{"n_layer": 15, "d_model": 128, "n_head": 2, "n_kv_head": 1, "head_dim": 64, "d_mlp": 512, "vocab_size": 1024, "activation": "gelu", "norm": "layernorm", "norm_place": "pre", "norm_eps": 1e-05, "positions": "rope", "rope_base": 91600.0, "rope_fraction": 1.0, "qk_norm": false, "attn_scale": 0.125, "bias": "none", "tie_embeddings": true, "parallel_block": true, "init": "normal", "init_std_qkv": 0.0453, "init_std_o": 0.0453, "init_std_up": 0.0453, "init_std_down": 0.0, "optimizer": "muon_variant", "lr": 0.00187, "lr_mult_qkv": 0.4, "beta1": 0.95, "lr_head": 0.00858, "grad_clip": 1.0, "warmup_steps": 200, "schedule": "wsd", "decay_fraction": 1.0, "decay_shape": "pow", "final_lr_fraction": 0.1, "batch_tokens": 32768, "seq_len": 256, "doc_mask": true, "train_tokens": 207700000, "steps": 6339, "dataset": "wikipedia_en"}
Each number is 50 + 12 x the weight over the matrix's rms, rounded and kept within 0 to 99. Layers, rows and columns count from 0.

# up: layer 11 MLP up, 512x128, rms 0.0987, rows 107-133, columns 0-127
# down: layer 11 MLP down (transposed), 512x128, rms 0.0922, rows 107-133, columns 0-127
up107:64 66 66 44 66 74 40 31 35 52 69 51 72 29 08 63 48 41 73 22 43 57 51 43 45 62 46 29 40 54 49 66 50 56 26 32 57 54 34 34 62 42 51 76 35 52 48 49 35 51 46 50 42 52 64 53 56 53 70 55 37 44 32 56 66 44 62 61 52 67 35 50 60 61 59 50 29 54 75 63 38 37 48 53 42 53 65 65 59 41 62 39 44 62 43 28 56 45 29 50 41 53 67 58 53 50 46 42 68 38 39 58 53 67 36 58 36 54 51 43 46 36 53 73 57 44 36 44
down107:53 56 37 57 61 46 39 61 46 57 45 52 55 60 63 65 25 30 54 61 34 57 37 46 38 42 53 42 55 50 50 37 53 27 50 35 43 74 54 44 45 63 60 49 46 60 54 48 38 39 39 43 63 49 46 34 62 46 33 38 50 64 39 68 53 33 49 23 46 41 61 69 58 59 47 58 68 44 45 44 60 37 58 46 48 60 38 57 61 65 52 67 42 23 58 49 56 53 60 49 36 42 52 53 61 39 70 50 54 41 45 59 49 75 86 58 58 44 28 34 65 25 42 45 81 49 42 48
up108:44 55 74 29 44 71 43 66 46 46 54 43 67 44 66 47 59 38 51 48 35 46 30 36 55 57 55 62 47 89 35 65 55 62 37 51 46 36 42 40 62 44 54 47 45 57 33 41 61 47 51 62 75 55 24 31 64 65 74 56 55 35 39 49 31 41 48 53 72 66 38 66 38 38 55 66 52 51 68 67 44 53 38 47 50 51 39 55 56 38 36 51 50 66 70 27 47 30 60 39 56 39 28 53 57 40 54 61 27 68 53 63 54 45 68 59 48 40 47 48 28 56 73 55 69 38 33 56
down108:62 40 33 46 51 41 37 60 68 53 49 43 54 52 52 32 40 49 70 38 47 61 37 30 49 35 70 58 39 60 50 45 42 56 54 52 52 60 40 40 69 33 35 71 56 46 44 57 61 49 36 42 53 35 51 53 66 41 27 54 91 36 46 61 54 47 53 73 31 43 50 33 44 35 68 54 45 58 58 37 51 61 57 37 38 69 53 69 35 30 28 41 59 32 73 60 40 50 55 55 66 37 53 35 40 52 44 46 68 44 53 42 59 56 16 60 69 32 35 50 90 31 71 65 61 66 61 51
up109:42 39 60 46 64 48 69 46 49 43 58 48 79 41 40 69 48 36 52 54 24 59 39 47 51 61 50 45 71 54 34 54 34 44 66 30 25 56 51 44 48 49 50 48 68 46 59 49 55 48 56 57 72 63 56 45 52 44 59 59 37 52 37 42 42 40 63 48 56 50 49 37 33 48 58 47 63 38 64 45 56 71 37 37 51 46 44 54 54 58 59 42 60 60 63 43 34 38 57 43 47 34 31 57 45 47 31 45 41 20 44 72 64 59 47 43 45 67 32 95 65 43 57 36 35 52 65 74
down109:26 63 53 57 48 40 51 41 58 67 38 50 40 48 32 58 41 48 46 40 42 47 55 38 26 48 56 51 59 54 39 71 59 74 56 44 53 43 48 49 21 52 58 28 60 40 53 45 41 81 67 30 38 67 44 78 53 50 59 41 51 36 32 76 33 41 56 51 47 44 49 38 59 54 72 33 59 54 28 35 50 35 48 42 54 57 48 41 46 55 56 68 38 46 56 56 70 43 64 59 49 53 41 75 57 41 50 51 45 70 46 57 80 53 42 23 41 38 86 38 45 64 57 49 58 41 71 39
up110:59 46 48 38 49 41 50 55 33 36 55 65 46 33 48 58 42 47 63 29 47 35 52 44 63 64 31 46 35 39 58 70 49 41 39 21 44 57 45 21 59 47 44 27 42 60 63 33 64 48 33 69 71 80 34 28 32 48 32 43 52 40 61 43 58 59 73 36 55 29 54 53 71 72 50 41 40 76 54 48 46 48 30 45 53 26 49 52 64 36 32 74 58 49 55 65 48 44 53 46 60 61 44 61 54 50 51 53 67 54 71 54 31 42 67 64 48 38 57 48 53 58 56 30 67 61 55 63
down110:26 36 47 39 60 70 41 50 50 66 38 38 65 52 60 40 43 38 28 31 45 67 47 53 57 37 51 33 60 37 46 48 72 59 56 63 36 65 61 66 57 16 25 68 63 54 49 65 55 52 50 55 68 51 52 73 64 53 41 51 35 46 48 55 49 52 36 66 58 76 41 74 42 40 46 50 58 50 72 52 61 41 31 59 56 47 55 46 60 54 55 43 26 55 67 56 58 45 33 29 46 46 52 39 72 49 44 78 40 34 34 71 52 58 61 26 36 46 58 53 24 41 62 70 43 35 34 47
up111:66 69 51 50 67 62 78 50 53 31 50 38 57 45 48 65 58 25 39 21 42 56 59 60 50 68 66 40 47 59 44 62 45 41 60 60 34 49 49 61 45 54 58 41 34 49 57 48 40 56 54 72 32 40 49 54 56 52 53 47 50 44 68 42 46 47 31 48 28 40 59 47 45 56 30 45 40 54 57 61 48 57 20 36 32 64 63 46 45 45 58 38 38 67 64 61 54 62 36 57 36 44 59 44 72 39 40 64 61 51 33 36 48 64 36 66 49 53 32 63 75 65 58 48 66 63 41 57
down111:48 37 49 48 66 48 34 65 29 53 78 60 45 86 72 80 41 39 44 68 41 45 39 48 50 49 35 46 50 40 62 49 63 54 60 42 58 54 61 65 61 61 68 36 48 71 51 29 59 37 55 70 62 65 40 69 44 44 53 64 46 58 25 47 48 37 48 63 56 46 44 50 63 61 35 39 46 48 43 48 69 50 75 47 53 37 51 42 45 46 45 39 43 55 46 58 31 54 73 51 38 22 32 52 49 54 61 42 54 46 43 54 37 47 29 54 27 69 55 51 40 25 44 63 38 48 48 37
up112:47 48 43 40 74 45 51 43 25 40 40 48 57 58 49 39 81 56 61 33 33 47 60 39 44 60 61 37 56 60 49 68 47 38 38 53 60 47 72 30 63 52 31 44 56 58 62 43 64 51 50 43 34 56 54 31 54 60 56 50 46 47 57 35 40 60 44 59 61 42 45 60 53 59 40 48 37 52 24 51 51 56 56 42 51 57 51 54 70 51 32 58 55 72 57 65 47 68 59 23 34 40 52 30 33 58 51 65 40 49 78 51 42 55 54 27 42 46 37 62 58 38 41 54 58 51 61 44
down112:52 44 52 40 69 43 57 40 81 66 41 67 32 33 66 56 51 31 55 72 52 36 43 37 43 38 32 72 53 53 56 34 51 61 49 55 50 66 31 54 53 69 58 67 55 50 51 47 47 55 54 40 66 54 36 56 44 69 36 49 62 41 57 60 60 55 54 57 46 65 64 38 71 36 49 41 53 26 43 77 34 70 30 28 57 46 41 51 39 45 60 45 50 40 40 54 52 39 38 65 52 43 54 59 58 35 42 65 70 42 57 55 40 52 43 81 57 35 34 41 44 66 33 49 21 34 41 41
up113:51 59 47 42 46 54 38 46 70 52 40 55 41 49 49 52 49 47 71 30 56 32 27 54 65 69 31 47 54 54 56 59 57 34 53 36 72 54 58 64 58 63 46 51 44 83 65 36 56 39 28 44 37 60 51 68 36 42 44 44 42 56 63 56 38 68 31 51 50 39 50 54 47 56 59 45 42 58 69 32 45 44 48 41 56 26 70 59 15 62 62 37 64 52 28 47 31 24 70 48 58 64 57 49 33 65 37 56 43 48 84 55 51 43 47 22 35 47 52 38 42 62 47 45 53 53 37 50
down113:37 38 67 34 59 57 45 51 53 61 71 45 43 28 51 46 40 58 42 41 66 53 57 47 45 62 34 57 57 23 57 65 66 42 52 27 21 46 55 34 41 33 71 46 78 32 54 46 47 47 44 47 60 59 55 63 53 31 59 37 49 61 42 47 47 57 57 36 49 53 52 59 61 59 61 68 36 57 34 40 50 49 49 81 62 83 66 41 57 52 50 52 44 53 74 42 53 26 53 54 36 42 53 23 55 53 58 45 56 46 36 67 67 28 43 25 52 42 45 56 60 54 55 37 51 63 59 36
up114:36 43 58 64 49 55 44 45 26 62 44 31 49 50 53 63 32 42 65 34 56 44 34 55 54 59 45 31 52 64 66 66 30 42 38 64 59 42 50 50 65 25 58 54 66 52 63 53 44 34 66 63 49 61 49 46 40 45 55 47 76 53 61 47 33 58 60 50 51 56 43 44 56 58 32 49 45 39 46 59 67 51 60 40 68 55 59 31 45 58 64 26 39 46 43 55 49 53 30 44 79 61 66 57 50 55 58 42 35 66 54 49 67 25 25 61 41 48 41 44 48 44 55 60 34 43 51 44
down114:51 47 52 37 30 46 45 66 61 42 59 56 70 41 39 46 51 79 30 43 40 39 34 42 51 40 54 49 48 35 50 61 57 46 65 70 49 51 39 66 37 39 47 34 54 52 36 49 42 56 55 48 31 58 39 51 40 63 39 31 55 75 54 67 42 46 42 53 46 60 28 49 59 65 60 54 31 44 36 57 44 65 38 53 59 27 58 59 67 53 36 60 51 45 55 55 49 34 63 49 34 39 61 51 61 37 46 46 35 61 54 57 51 65 60 54 73 46 64 52 47 33 55 74 53 62 64 51
up115:43 59 56 35 55 59 68 44 37 60 49 34 65 54 48 51 53 45 33 27 60 57 66 59 86 43 71 48 48 38 41 54 61 44 55 56 47 62 46 30 46 52 55 54 42 57 28 46 40 56 61 51 49 60 35 53 55 55 49 54 34 62 67 40 28 38 43 43 55 34 53 45 36 36 55 73 56 54 61 42 34 55 52 31 47 60 36 61 41 45 68 55 53 50 60 51 42 45 45 54 70 36 52 40 50 54 39 67 57 32 43 64 63 59 51 67 29 44 31 56 47 36 45 31 62 47 63 55
down115:36 56 50 36 58 43 65 51 47 49 67 56 24 35 59 55 38 36 61 61 55 69 60 49 39 67 80 50 54 42 48 53 49 69 47 58 51 33 60 56 43 31 64 71 55 54 75 45 48 51 59 54 60 61 47 47 41 57 33 48 55 70 28 60 52 67 51 39 21 50 45 56 55 45 29 47 42 41 39 64 59 52 34 39 46 51 36 59 37 65 57 47 20 51 42 46 55 55 40 56 38 52 56 41 47 47 45 58 39 45 55 58 66 35 71 57 35 48 60 56 46 57 37 57 47 56 31 34
up116:46 52 34 79 33 55 32 49 33 32 38 50 56 52 57 46 60 54 44 39 62 65 42 47 34 39 57 43 36 40 39 58 53 56 34 56 40 44 74 40 53 51 38 44 59 70 35 59 49 22 59 69 50 68 56 42 29 48 39 62 38 54 61 48 36 34 60 61 42 58 33 67 38 46 29 48 43 65 57 21 47 50 52 31 45 61 72 36 54 45 66 50 43 54 60 40 42 49 58 48 64 51 65 66 70 60 54 52 48 66 49 59 66 52 56 62 43 47 43 50 32 65 69 34 52 40 28 51
down116:52 57 70 49 58 38 60 37 63 43 35 64 36 40 51 42 64 60 45 53 38 54 55 37 34 47 55 55 37 43 61 41 48 64 76 41 62 56 43 52 69 46 49 57 54 43 53 34 60 41 81 57 45 66 40 56 27 55 30 68 38 56 56 46 79 56 43 43 61 45 57 57 34 44 51 56 47 63 40 36 48 60 53 57 38 52 41 49 54 60 40 61 50 38 40 63 68 54 55 52 46 33 47 49 44 57 57 45 35 59 46 49 71 53 44 30 54 14 39 48 33 61 47 56 49 38 64 49
up117:54 60 68 37 43 19 55 40 64 58 54 46 53 52 57 63 59 64 74 38 41 45 45 37 51 44 65 49 43 39 33 51 50 56 65 50 69 48 58 35 43 52 51 43 34 49 55 40 45 69 47 43 52 66 48 50 57 46 57 50 35 64 40 65 57 57 54 45 55 37 53 24 21 64 31 50 59 41 32 53 39 41 47 53 64 40 61 74 59 42 62 58 48 47 36 40 44 22 72 40 39 48 50 46 62 54 46 42 60 71 54 52 42 32 59 40 47 55 47 68 39 71 36 47 67 49 38 42
down117:44 47 43 51 26 32 60 41 55 54 48 48 33 45 58 49 41 59 55 54 54 45 42 68 59 50 56 55 46 56 65 49 65 57 48 70 48 42 51 66 51 55 53 45 45 61 49 75 67 61 56 26 44 46 50 49 56 45 50 70 52 39 34 64 47 47 51 49 53 61 44 43 51 42 34 34 36 40 54 69 58 65 51 51 48 67 42 51 63 48 40 40 45 60 39 78 50 46 54 62 44 55 38 51 36 24 61 70 63 56 48 52 45 21 24 40 63 47 73 51 40 48 44 56 34 17 57 64
up118:60 35 40 64 50 39 60 56 24 43 49 44 64 70 40 31 49 36 49 29 56 42 47 74 52 58 61 59 39 60 18 37 47 52 40 37 62 72 59 47 40 32 60 71 40 56 60 35 58 49 25 55 48 68 38 56 36 63 50 44 35 71 70 46 37 48 59 46 53 67 59 80 38 54 52 53 56 59 57 36 36 24 44 50 63 53 56 61 55 47 74 53 41 54 69 36 58 56 52 44 45 44 52 44 67 51 46 55 29 60 60 37 35 58 46 56 49 53 59 31 54 46 38 55 61 54 34 43
down118:34 44 65 41 35 51 38 38 72 57 64 69 40 32 57 56 62 61 62 54 41 53 49 24 36 44 69 52 58 51 43 49 38 42 40 59 25 53 42 56 58 64 67 50 62 59 40 40 56 50 60 47 43 53 40 59 42 48 53 35 76 26 58 39 35 43 62 59 65 63 57 53 31 50 55 47 60 59 42 49 51 68 68 49 40 45 30 42 46 76 53 23 62 65 49 48 56 52 48 64 39 63 52 41 44 48 47 58 51 46 54 45 46 33 48 40 58 65 45 68 52 56 55 32 24 48 53 54
up119:40 46 33 48 52 55 43 30 62 54 43 52 74 33 49 50 43 55 44 51 59 23 36 41 78 51 52 50 54 34 48 52 85 64 57 33 58 44 59 40 53 53 51 66 44 56 66 57 47 61 73 43 55 29 48 48 54 39 57 64 54 28 71 37 57 51 50 48 44 43 41 43 59 66 60 41 43 38 64 29 32 43 45 37 55 46 31 44 43 46 59 56 29 33 60 63 46 41 67 43 43 59 43 45 55 44 26 50 54 32 40 48 44 42 42 54 55 50 51 50 65 66 54 63 69 70 39 56
down119:41 67 64 53 56 31 41 68 66 54 30 50 32 37 31 60 52 27 50 53 79 50 54 36 45 26 43 55 22 30 59 54 51 50 52 54 46 61 45 36 60 37 60 49 31 46 49 61 26 63 64 60 47 68 65 45 70 49 56 50 45 33 61 39 56 37 39 70 74 48 56 59 66 52 72 42 44 39 44 41 44 35 72 35 46 41 39 48 45 61 57 67 25 39 51 59 54 66 61 77 47 66 29 50 42 48 22 52 59 56 51 55 42 44 47 55 72 44 55 66 43 37 33 48 65 59 59 45
up120:35 38 58 61 30 48 39 29 21 58 52 34 41 49 76 41 53 71 55 34 57 31 31 28 59 77 43 62 45 59 42 45 33 50 72 18 47 49 69 53 55 60 63 61 61 41 56 43 59 46 39 54 49 47 64 36 38 53 31 47 48 53 54 63 50 58 66 54 53 47 53 65 62 62 56 55 32 73 54 37 42 53 41 57 37 49 52 36 38 52 57 55 61 73 68 42 29 41 71 38 61 39 60 62 50 50 45 38 47 60 53 59 59 40 57 36 68 72 62 37 49 55 74 53 65 52 51 31
down120:34 44 47 36 44 32 65 54 43 62 52 46 70 09 57 57 46 53 30 57 62 85 47 30 21 37 54 61 64 41 35 42 39 52 58 59 57 58 65 39 47 50 47 66 60 49 19 45 61 57 54 64 49 57 46 38 46 60 63 52 66 48 62 43 36 46 74 50 66 61 49 58 37 54 65 61 58 50 45 58 46 58 32 64 46 58 23 36 67 36 35 49 39 48 46 43 56 48 51 42 42 34 63 61 45 55 38 66 36 58 46 36 57 50 29 59 68 40 56 62 40 72 53 41 44 67 69 35
up121:27 54 54 31 55 66 46 47 33 38 41 62 63 56 53 41 52 47 45 67 48 56 56 55 47 54 51 42 45 42 48 57 53 72 51 54 47 45 55 54 25 45 61 20 53 55 47 50 56 47 67 51 62 75 75 59 55 44 55 50 40 56 55 48 50 52 74 44 59 51 57 48 52 63 51 39 40 74 45 44 38 55 54 54 53 52 47 58 68 48 84 44 59 56 44 62 35 45 47 32 35 37 73 49 53 59 34 38 39 47 55 28 50 46 47 46 54 43 30 40 81 60 50 39 50 62 40 62
down121:57 23 26 59 43 41 42 47 52 39 64 55 38 47 43 52 45 47 56 51 56 44 52 55 63 56 65 38 68 68 48 74 49 49 48 52 51 57 50 51 32 44 36 53 62 61 50 81 66 54 57 39 49 73 51 47 65 48 45 59 44 54 46 36 30 80 61 58 29 57 30 55 51 38 62 36 54 61 52 44 38 61 48 49 42 51 33 38 61 60 60 54 29 47 34 51 56 55 57 44 52 68 48 37 60 34 45 42 48 52 58 48 49 62 34 43 44 32 60 49 58 50 53 50 54 39 51 39
up122:49 63 47 64 46 57 31 41 64 42 52 38 39 50 61 43 71 46 46 46 58 57 44 48 67 67 31 45 55 62 49 49 34 43 56 39 67 65 56 58 34 62 59 53 73 18 50 51 50 71 54 31 50 53 32 44 50 66 44 56 41 53 60 29 48 85 52 63 47 66 74 12 42 38 48 42 28 67 51 60 43 27 40 36 55 68 58 60 60 62 54 39 58 50 60 55 55 46 54 46 49 43 58 46 48 55 39 52 42 31 38 41 55 59 53 31 68 44 31 65 41 46 49 57 36 56 39 71
down122:41 35 50 48 30 48 29 71 62 45 47 69 66 43 55 69 41 57 73 52 51 51 39 49 61 34 76 51 56 44 57 57 57 46 37 64 45 34 55 41 54 34 41 46 40 65 55 42 57 54 39 52 62 52 48 55 42 45 75 40 59 45 57 44 56 42 73 29 52 55 56 63 41 37 80 55 38 24 56 38 44 54 52 65 42 40 36 64 45 46 40 60 47 55 38 36 44 35 55 46 63 69 31 47 61 47 52 41 52 39 49 48 40 45 42 66 26 47 40 48 66 57 53 67 68 42 75 55
up123:60 36 43 42 46 38 71 51 72 35 46 52 45 51 34 34 42 48 59 43 61 42 45 44 69 36 31 64 40 36 34 70 31 59 34 43 69 63 59 62 40 39 51 50 61 59 39 64 31 61 81 48 52 51 37 40 67 26 51 55 60 35 43 60 63 72 50 55 44 47 30 61 52 38 45 39 52 38 50 47 39 51 59 49 53 47 66 79 61 86 44 52 58 58 29 45 53 34 51 63 34 34 44 65 55 62 37 45 28 66 53 51 37 31 19 67 63 47 50 62 50 36 74 46 52 50 52 61
down123:35 49 66 64 44 67 41 52 41 56 60 31 50 34 57 74 56 37 40 47 63 37 76 48 49 44 47 69 53 33 79 49 61 31 36 37 41 34 54 68 42 65 43 66 55 62 47 36 60 41 58 56 43 41 51 27 36 59 50 79 35 53 63 48 29 40 27 54 43 51 72 66 55 58 54 50 43 48 44 46 67 47 62 35 55 49 44 60 45 83 57 59 55 48 70 55 49 43 50 35 53 46 25 49 51 70 57 51 54 29 31 41 40 37 42 48 32 26 37 45 26 57 60 55 75 62 66 67
up124:64 22 59 69 49 53 49 41 43 61 31 39 35 43 35 54 42 43 52 51 52 48 51 43 68 81 42 33 60 50 58 48 77 54 41 35 64 51 56 54 61 35 44 55 63 82 39 41 35 44 39 46 63 63 70 30 52 54 59 46 56 46 53 65 60 16 56 64 62 52 33 31 59 66 46 33 60 46 48 37 47 49 60 27 40 45 47 62 56 90 45 53 54 58 34 44 52 44 21 48 62 36 46 62 52 52 56 47 55 35 44 36 42 46 56 52 19 56 68 54 81 40 54 50 57 61 54 53
down124:32 57 46 44 39 35 63 54 63 52 41 39 62 62 75 52 59 46 61 56 40 40 50 47 58 49 54 36 46 66 30 61 40 24 45 47 50 48 36 57 40 67 46 41 42 28 68 36 56 44 62 55 60 40 42 36 48 65 41 00 42 49 67 31 79 73 41 32 56 37 58 21 48 62 58 64 31 63 46 44 54 51 47 59 62 53 43 58 38 52 47 63 71 60 57 46 47 56 79 39 44 52 45 73 56 45 57 38 41 61 55 61 73 40 52 42 45 50 50 54 23 65 37 40 58 67 67 43
up125:52 54 36 47 65 69 69 51 35 64 37 46 43 56 51 28 34 67 57 55 39 30 42 33 49 38 52 43 63 49 36 52 42 47 49 60 56 64 60 47 54 42 63 38 48 52 55 26 43 71 44 40 70 57 70 29 42 29 50 47 52 29 34 54 44 76 71 49 69 47 61 60 48 46 61 52 44 43 24 44 52 54 33 57 40 66 29 46 62 63 45 39 51 29 59 77 44 32 50 39 84 44 59 26 57 52 35 68 69 36 51 47 74 52 37 43 45 56 46 61 47 47 61 69 75 54 58 52
down125:55 21 53 58 42 52 49 44 54 42 45 66 61 70 24 52 67 55 54 46 50 37 45 32 75 43 38 53 41 49 57 67 61 56 44 47 48 59 47 32 39 57 56 41 50 77 43 60 57 53 53 67 51 50 64 65 45 64 32 84 54 65 39 44 50 65 44 36 43 36 55 47 46 40 44 68 55 52 53 26 58 55 58 53 69 54 57 49 53 42 21 67 78 44 52 30 29 44 74 59 48 34 61 60 60 47 27 50 47 29 59 36 32 47 47 43 58 37 56 54 62 47 43 70 39 31 34 40
up126:68 55 63 32 50 37 65 65 41 42 26 63 37 53 48 58 54 62 71 56 50 26 37 36 51 48 69 33 37 40 54 58 45 55 54 54 60 53 55 26 70 44 56 63 39 66 47 43 73 41 67 46 59 42 49 40 46 40 53 54 34 54 42 62 46 51 52 40 31 63 49 40 48 60 56 43 45 55 50 30 80 48 51 54 46 43 40 53 50 67 58 77 44 54 34 53 39 41 51 68 46 35 56 59 51 50 58 57 35 54 51 32 42 55 59 55 45 60 35 51 62 37 60 43 44 50 45 38
down126:53 46 44 63 56 54 58 48 44 62 33 42 52 57 44 57 33 45 59 57 74 52 49 47 62 46 49 45 64 14 58 62 59 47 43 45 57 37 51 39 44 40 47 45 37 44 58 56 47 57 51 62 60 56 68 44 53 45 60 55 76 35 49 58 30 53 33 41 47 52 49 53 37 50 52 46 53 37 39 44 35 38 39 74 45 37 61 62 41 50 30 53 57 45 40 36 68 44 64 46 60 60 31 33 59 38 33 39 54 61 66 51 64 42 50 44 47 60 50 50 60 43 73 46 62 66 46 67
up127:48 38 54 30 73 45 63 34 40 28 44 53 38 48 61 45 46 19 34 48 48 35 47 74 63 51 58 68 37 05 63 28 62 58 47 56 56 59 59 43 66 31 54 48 39 57 59 62 45 62 31 33 51 44 53 58 45 61 53 71 47 56 30 83 38 54 57 56 52 59 59 66 66 40 48 28 18 58 36 33 52 56 29 52 34 56 65 50 68 40 53 47 37 53 58 52 56 50 52 60 66 62 45 48 55 38 42 65 69 39 60 43 55 30 49 61 50 51 66 58 49 59 55 62 41 51 59 51
down127:55 57 39 78 41 67 66 36 56 46 59 57 58 46 60 59 70 58 37 45 34 37 50 58 31 50 64 45 78 57 52 54 34 39 55 40 34 10 58 59 58 64 69 70 54 49 57 36 40 41 50 51 44 46 52 49 63 38 47 42 42 62 58 31 63 59 47 46 42 44 55 36 21 52 41 61 68 40 51 29 49 55 35 64 34 67 41 68 32 65 45 64 49 46 56 53 51 62 57 47 60 48 60 49 58 62 52 55 41 44 34 18 40 64 53 38 31 55 54 34 64 38 58 41 61 49 48 45
up128:28 40 54 49 57 35 65 60 50 18 70 57 70 55 35 37 76 61 29 49 18 45 35 56 47 53 58 45 59 22 57 35 48 61 61 40 75 59 61 61 57 73 39 64 41 47 41 32 57 60 40 49 66 41 55 48 52 43 60 55 48 35 63 54 40 64 35 54 30 25 34 92 41 41 20 55 47 56 39 32 27 50 52 55 47 44 74 59 45 33 64 59 30 55 53 51 48 51 83 56 49 54 58 57 49 44 26 40 46 67 61 52 58 53 53 37 59 42 61 47 43 62 52 41 41 30 48 84
down128:52 30 60 42 57 39 51 54 19 49 45 66 49 06 60 70 53 41 34 46 88 57 50 62 56 41 39 25 69 41 54 65 66 37 51 56 56 45 40 69 55 49 53 48 27 29 57 66 56 50 61 44 46 42 36 83 58 51 52 45 29 63 50 41 57 51 52 27 56 55 55 36 68 58 56 57 32 55 27 63 21 72 29 56 54 52 16 52 59 55 52 59 82 71 55 51 33 33 50 41 49 41 47 48 73 41 45 57 49 56 69 62 65 47 53 41 42 53 46 73 41 48 58 49 48 31 36 57
up129:35 53 49 33 25 56 47 59 40 46 58 56 40 40 33 44 53 66 44 59 29 57 45 35 40 43 54 51 53 25 34 65 48 58 43 53 47 43 37 38 55 26 78 56 74 52 46 58 47 43 58 45 38 65 25 63 55 49 59 70 59 47 36 51 25 55 46 39 45 40 33 56 67 71 57 69 61 39 56 46 64 35 36 47 41 66 55 74 57 40 57 59 51 45 57 70 51 34 48 32 56 67 73 59 59 47 49 69 57 61 42 49 48 28 57 40 45 35 47 58 69 39 65 48 54 56 46 51
down129:51 65 40 49 80 54 17 44 42 49 67 64 64 44 58 37 40 54 77 43 59 53 52 48 43 75 52 54 70 46 40 41 55 47 44 23 45 51 47 53 40 40 39 42 50 47 55 48 49 60 54 53 59 66 59 42 45 46 43 45 58 56 35 73 56 78 51 45 57 44 38 31 36 34 45 50 45 82 50 58 60 48 41 37 45 46 26 41 43 46 55 31 25 65 57 77 52 69 46 74 61 46 41 36 31 67 61 52 30 57 65 36 43 65 35 40 39 23 52 70 68 46 38 53 40 55 70 60
up130:54 43 46 52 61 49 58 43 34 49 53 65 47 41 39 49 64 70 41 59 49 34 55 53 50 60 54 43 70 65 40 45 52 59 37 43 73 70 62 42 66 52 51 53 72 48 51 47 46 51 38 38 46 53 27 49 47 14 59 57 56 55 35 55 55 58 35 43 46 64 56 66 28 39 46 68 27 53 68 64 58 47 49 45 54 52 46 51 35 51 62 42 46 47 61 68 61 41 35 57 31 39 48 31 67 53 58 46 58 35 47 71 44 42 46 40 70 64 66 61 42 50 46 42 71 68 34 39
down130:39 67 44 57 83 53 34 64 63 46 49 37 59 50 40 44 46 49 52 66 55 63 49 54 69 51 77 53 52 51 38 48 63 39 49 37 64 51 54 44 55 59 31 47 48 43 55 55 59 55 39 42 50 53 47 65 62 38 60 54 45 59 58 58 63 32 55 41 50 34 38 68 54 27 60 32 58 41 47 68 51 20 57 63 54 75 52 46 51 45 59 68 37 49 42 38 43 44 37 58 45 45 56 43 52 29 57 40 40 32 38 58 45 53 71 30 38 49 61 41 55 39 50 44 41 57 62 32
up131:30 39 36 34 61 37 43 66 14 57 47 44 50 61 65 62 66 41 36 60 52 27 65 57 54 24 47 49 51 56 69 46 59 44 49 52 36 46 57 49 63 24 73 59 39 25 25 47 47 41 48 64 59 53 39 45 48 38 49 69 61 48 34 47 39 40 75 38 49 74 52 55 44 42 65 41 44 21 51 63 37 73 44 57 39 43 50 58 57 57 60 53 47 53 74 45 43 48 53 53 41 47 42 30 38 50 42 64 49 60 26 55 48 53 74 54 42 53 54 54 46 68 34 48 57 55 61 58
down131:58 61 51 51 45 55 43 49 63 41 53 57 19 52 33 57 55 64 83 29 56 42 55 44 57 69 38 39 40 73 35 47 41 44 27 53 49 56 55 51 55 57 46 57 41 47 37 54 46 48 48 38 43 51 40 55 36 51 46 49 38 36 51 50 54 53 49 55 49 75 61 50 59 38 59 35 44 61 58 54 85 52 47 66 41 53 40 52 40 32 64 43 43 20 40 54 71 54 66 34 60 53 40 57 63 52 52 48 63 66 55 43 54 65 68 50 53 64 51 25 44 18 62 69 52 65 48 32
up132:43 35 63 75 47 31 55 50 40 67 60 52 62 76 61 60 49 36 49 52 30 48 26 44 54 42 61 39 43 35 49 47 59 55 51 37 69 50 46 48 45 72 53 61 59 33 43 51 40 42 30 38 56 43 45 64 49 47 53 55 51 68 36 39 55 30 38 61 45 50 43 37 62 53 30 53 47 64 59 62 44 40 21 40 61 41 65 41 49 50 53 45 56 66 41 35 62 46 35 48 60 38 35 50 71 71 33 60 80 32 38 54 38 46 43 48 69 67 34 50 34 58 60 67 56 61 74 51
down132:74 50 24 69 34 63 50 55 40 44 50 55 33 51 42 43 40 66 44 55 46 54 39 67 28 54 63 60 40 43 47 48 28 59 60 53 62 48 29 66 60 65 67 31 44 46 69 51 55 41 54 44 47 31 68 54 33 44 53 61 42 55 63 48 22 64 45 57 35 46 34 50 64 30 58 37 65 54 37 41 48 49 59 42 43 67 43 52 48 60 64 75 37 57 69 44 44 61 47 67 70 58 39 29 42 54 32 44 41 67 26 69 43 39 40 56 50 58 53 46 46 51 66 47 49 71 58 54
up133:65 53 44 35 46 43 47 44 47 50 46 53 62 41 65 34 57 41 49 56 45 40 40 43 41 36 51 50 52 44 58 62 66 45 69 59 57 39 69 57 43 78 24 56 34 44 67 62 57 52 43 43 55 56 47 64 44 42 38 54 59 53 51 63 58 51 53 57 57 58 39 34 52 40 44 44 20 76 39 45 52 24 45 36 40 35 55 57 40 57 26 53 43 50 48 42 28 63 60 41 60 52 55 44 45 57 47 46 58 56 63 55 59 63 45 65 42 47 53 64 48 64 55 61 36 58 32 56
down133:44 74 50 55 43 40 39 45 53 49 50 42 53 65 47 51 62 68 35 47 73 70 53 76 55 42 47 55 55 67 60 80 50 43 39 52 48 38 49 56 37 58 45 39 63 29 41 43 46 42 61 51 51 39 55 59 61 36 57 59 60 54 66 69 65 58 57 37 38 54 45 55 40 37 53 26 48 49 66 32 49 59 38 56 45 47 40 55 46 41 46 53 51 56 42 45 61 48 41 56 36 39 35 30 42 60 43 52 53 34 60 43 73 41 66 54 46 37 50 48 53 39 61 41 61 28 48 52